Weights of a small transformer language model: rotary positions, tied embeddings.
Each number is 128 + 32 x the weight over its row's rms, rounded and kept within 0 to 255. Layers, rows and columns count from 0. The size above them is the row's rms in percent of the matrix's.

# layer 3 MLP down, 256x1024, rms 0.0184, rows 240-255, columns 768-895
size [ 97  95  98 102  95 103  98  97  99 100 104  96  99  96 102 103]
[[132 117 100 122 156  82  72 139  86 190 176 136 122 126 199 134  74 158 147 115  91 143 162 113 113 118  92 114 121  60 145 103 118  96 124 168 100 157 150 138 161  79 116 111 136 130 131 123 156  99 159 135 188 117 160 157 125 167 137 174 172 114 113 161 130  92 154  96 159 140 104 194 180 139  90 122 168 104  68  42 109 100 124 128 107  87 117 169 155 118 128 144 149  86 158 129  90  99 121 117  70 173 130 137 152 136 148  85 131 126 131 152 194 191 102 126 148 143 104 113 157 131 140 100 127 121 113 129]
 [123 123 135 167 133  54  94 157 129 104  86 155  74 204  75 125  96 124 148 115  94 125 134 128 134 126 169 138 180  87 110  91 156 129 141 123  90 135 162  96 151 113 123 144 135 114  94  49  65 170 106 114 190 156 135 147 138  82 120 112 134 149 138 160 164 142 141 157 127 145 188 147 135 123 154 153  83 159 165 146 117 128 171 175 142 155 161 119 147 208 135 168 215 135  72 136  99 148 132 116  94 101  66 157 121 152  82 130  89 136 138 118 123 100 130 111 186 126 132 129 176 115 131 135 163 107 115 129]
 [119 124 155 127 104 137 101 120 115 120 119  77 141 107 136 106 145 139 142 162  96 121  84 126 113 127 134 110 186 123 159  75 108 153 103 132 178 156 140 104 130 120 209  84 158 116  54 125 161 123 126 145 127 123 127 160 147 148 100  42 100 110  58 123 102  62 141 114 131  94 149 130  94  86 109 116 165 107 112 151 131 107 134 180  66 116  89  94 133  71 170 144 160 140 121 120 122 104 145 144 109 146  82 142 124  70 141 160 119 132 114  91  92 144  94 154 112 100 108 108 147 119 146  79 114  65 164  63]
 [162 117 112 142  87 152 110 187 131 193 101 112 144 172 114 115 125  97 173 147 122 169 142 140 113  75 117  64 172 111 125 140 144 140 131 135 122 140 101 146 112 123 104  79 136 124 149  97 138  99 106  79 171 158 100 157  87 102 110 126  71  78 109 162 117 111 114 105 149 142  88 135  90  98  86 113 153 100 122 129 193 119 176 125 177 146 111 200  86 148 133 154  94 134 108  78 106 146  79 166 152 142 111  99  95  91 122 165 170 106 115 166 149 146 143 127 207 165  85 168 102 103 136 156  99 121  79 104]
 [154  98  69 157 137 153  95 138  90 155 125 104 138 134 139 134 161  93 137 154 104 132 162 199 157  95 160 161  90 162 172  97 156 120 137 116 109 116 125 169 174 163 121 139 166 105 163 114 120 130 152  92 151 124 122 164  67 156 178 191  69 163 151 109 242 112  94 137 120 117 117  72 104  90 137 106 124 123  95 156 129 108 148 127 120 138 156 137 201 207 128 180 186  99 132  73 169 100 110 169 123 127 153 122 166 115 151 114 169 107 118 174  97 132 191 138  87 152 129 147 137 120  82 143 116  79 124 161]
 [ 77 171 122  42 101  80 108 121  88 130  51 157 102 168 103 208  58  80  79 142 109  72 100 163 208 155 121 118  98 136 112 113  66 115 177 108 172 150 127 138 136 117 149 139 145 136  51 143  85 136 174 116 177 123 122 169 102 209 105 184 101  90 114 119 132 150 107 100 130  81  58 113 121  86 163 104 163 114 113  86 128  79 150 167 145 134 138 124 141 153  71 124 152 138 135 110 123 141 107 108 117 106 130 127 115 126 146 125 112 101 135  32 156 132  87  80 132  90 113 107 148 130 143 125 129 142 103 103]
 [155 123 127  94 150 158  38 130 171 113 135 146 138  92 110 150  99 111 132 158 128 179 160 157 107  69  94 138 129 171 131 154 131 174 140 147 132 104 144 158  68 111 148 119 193  62 150  66 130 127 139 147  96  80 107 154 111 138 121 220 122  88 174 144 144 150 107  91 103 175 114 175 147 170 107 145 147 127 104  97 118 208 156 106 114  97 100 148 143 118 117 172 144 184 150 104 112 204 112 100 146 134 140 164 138 129 145 151 138  82 168 163 106 136  84 149 164 144 170 147  77 124 108 144  99 169 126 115]
 [155  88 147 138  94 135 108 159  85 113 136 157 144 157 130 140 150 122 110 148 105 153  83  93 165 218 110 119 119 138 156 135 163 127 116 122 174 130 155  35 170  89 136 110 130 126 199 117 167 110 119 216 159 145  91  66 163  94 158 157  42 114 120 184 147  99  93 107 148  92 135 145 160  79 107  57 125 106  97 133 209 113 112 136 140 127 141 141 119 147 133 198  38 129 101 147 115  93 121 159 153 173 172 154 116 103 127  93 144  99 137 125 107 195 131 103 110 125  85 180  96  92 146 151 114 150 134 170]
 [ 88 149 164  71 108 131 123  84 123 102 135 116 175 104 140 107 133  94 184 128 141  62 111 154 109 155 122 137 161 151  96 178 112 145 112  69 150 146 157 126 130 175  65 147 109 151  93 177 162  59 119 187 128 132 153 209 144 131 145 103 100  88 130 153 149 149 114 157 119  90 111  92 110 151 155  77 108 131 146  89 159  76 143 146 159 130 149 152 110  64  87 112 112 165 122 132 141 138 148  81 149  73 106  93 144 114  82 119 127 146 132 158 136 160 146 131 114 128 115 115 169 189  70 139 118  92 124 115]
 [212  90 176 142 110 116 135 120 108 142 145 169 158 105 146 223 148 161  99 148 149 128 118  76 137 101 122 114 121  67 162 146 108 169 156 107 163  92 162  57  88 170 135 103 101 162  87  88 146  90 136 108 121 139 107  98  96  70 134 175 145 175 124  99 129 136 106  85 117 128 122 183 132 114 135 134 126 163 146  97 127 133 126 159 154 175 154 115  75 114 159  67 102 133 117 130 120 112 123 179  83 101 143  92 168  84 133 133 168 168 172  77 113 171  91 115 157 173 138  73 109  83  61 181 140 129  82 114]
 [156 131 190 118 158  57  67  93  69  94  96 107  91 166 165 136 167 120 119 134 137 143  22 169 146  84 143 156 126 169 107  69 104  85  98 117 163 137 183  84 165 139  97 170  89  63 126 135 117 107 115  64 105  75 105  70 148 119  85 150  51 176 126 125 120 136 141 129 125 118 104 134 140 145 116  57  71 145 131  83 150 149 130  68 138 127 177 160 130 178 102 139  91 175 166 117 136  88 128  98 153 125 132  90 131 157 111 116 177 152  96 113 121 165 208 169  95 111 112 107 147  88 127 113 107  81 152 148]
 [153 131 167 111 203 143 174 127 153  76  99  70 127  75 166  96 127 152  95 142 155 158  91 116 124 145 153  86 137 108 104 187 143 100 111  37 113 127  97 104 146 168 111 214 140 167 115 193 167 112 105 109  69 174 152 133 129 164 126  99 112 148 167 167 107 116 100 116 151 126 115  81  78  89 106  82 109 104  94 194  77 154  82 118 101  98  86 135 116  89 108 156 128 142 142 126 129  96 118 136 137 111  98 132 135 100 116 123 129 184 116 131 134  66 119   8 110 206 144 127 155 135 135  99 124 143 132 105]
 [191 116 106  90 115 174 132 166 160 130 145 135 126 131 113 137 119  60  92 131 120 187 152 108  88  83 118 114 145 133 118 147  91 117 146 135  71  68 128 155 128 141 176 137  88 127 138 143  99 140 149 121 106 110 169 130 150 121 116 116 156 135 121 130 166  87 125  95 118 171 128 105 108 143 120 123  91 103 137 164  85 122 140 123 149 127 136 116 101  98 120  90 145  85 163 113 102 174 131 108 108 115 132 135 160 142 116 154 109 114 140  76  96  42 177 115  83 144 137 117 100 150 104  93 139 160  86  87]
 [148 129 155 182  92 111 126 180 126 123 167 112  85 159 172  92  97 118  99  91 172  81 131 146 122 119  73 107 143 107 154  85 148 120 154 125 144 169 110 129 107 114 132 106 150 122  87 156 165  89 112 150 135  99 124  68 123 102 129 137 121  83 133 151 146 118 104 114 136 135 184 129 120  67  83 108  97 166 160 140 154 156 180 125  66 138  88 145 170  70 179 172 198  98 110 121 134 115 117 136 160 157 117  28  85 122 128 154  60  82 121 117 120 116  94 146 163 116 180 126 119 122 126 120 101  96 144  74]
 [161 128 168 175 125 118 168 115 112 137 146 170 175 109 113 102 144 218 143 131 160 108 132 144 143  69  95 108  97 129  94 153 102 107 144 133 129 112 105 117 114 110 103  93 131 222 126  90 118 142 137 106 154  50 116 124 161  81  79 144 135 139 100 125 157 100 125 111  66 102 111 205 156 129 100 178  93 108 131 132 111 107 201  73 160 140 171 127 141  64 132  17 120 148 143  39 131 100 148 165 137 152 117 137 142 117 160 118 144 158 144 130 156 116 100 105 100 108 124  98 116 102 148 143 115 170 111 169]
 [160  96 110 141 128 160 153 166 154 157 103 170 121  80 151 171  90 125 132 124 126 120 141  82 171 187 109 111  89  97  96 182 189 129 135 121 118 159 160  92 132  92 100 109 104 155 129  60 179 117  65 180 127 131 127 165 124  97 144  81 136 156 142  59  80 142  94  91 172 107 169 169 129 168 173 110 106 181 149 125  76 130 165 129  73 137 140 100  80 170  88 156  85  98 100 122 139  36 164 169 109 139 122 199 171  63 125  82 106 201 126 131 184  62 108 104 113 135  52 114 153 153 129 156 116 140 168 150]]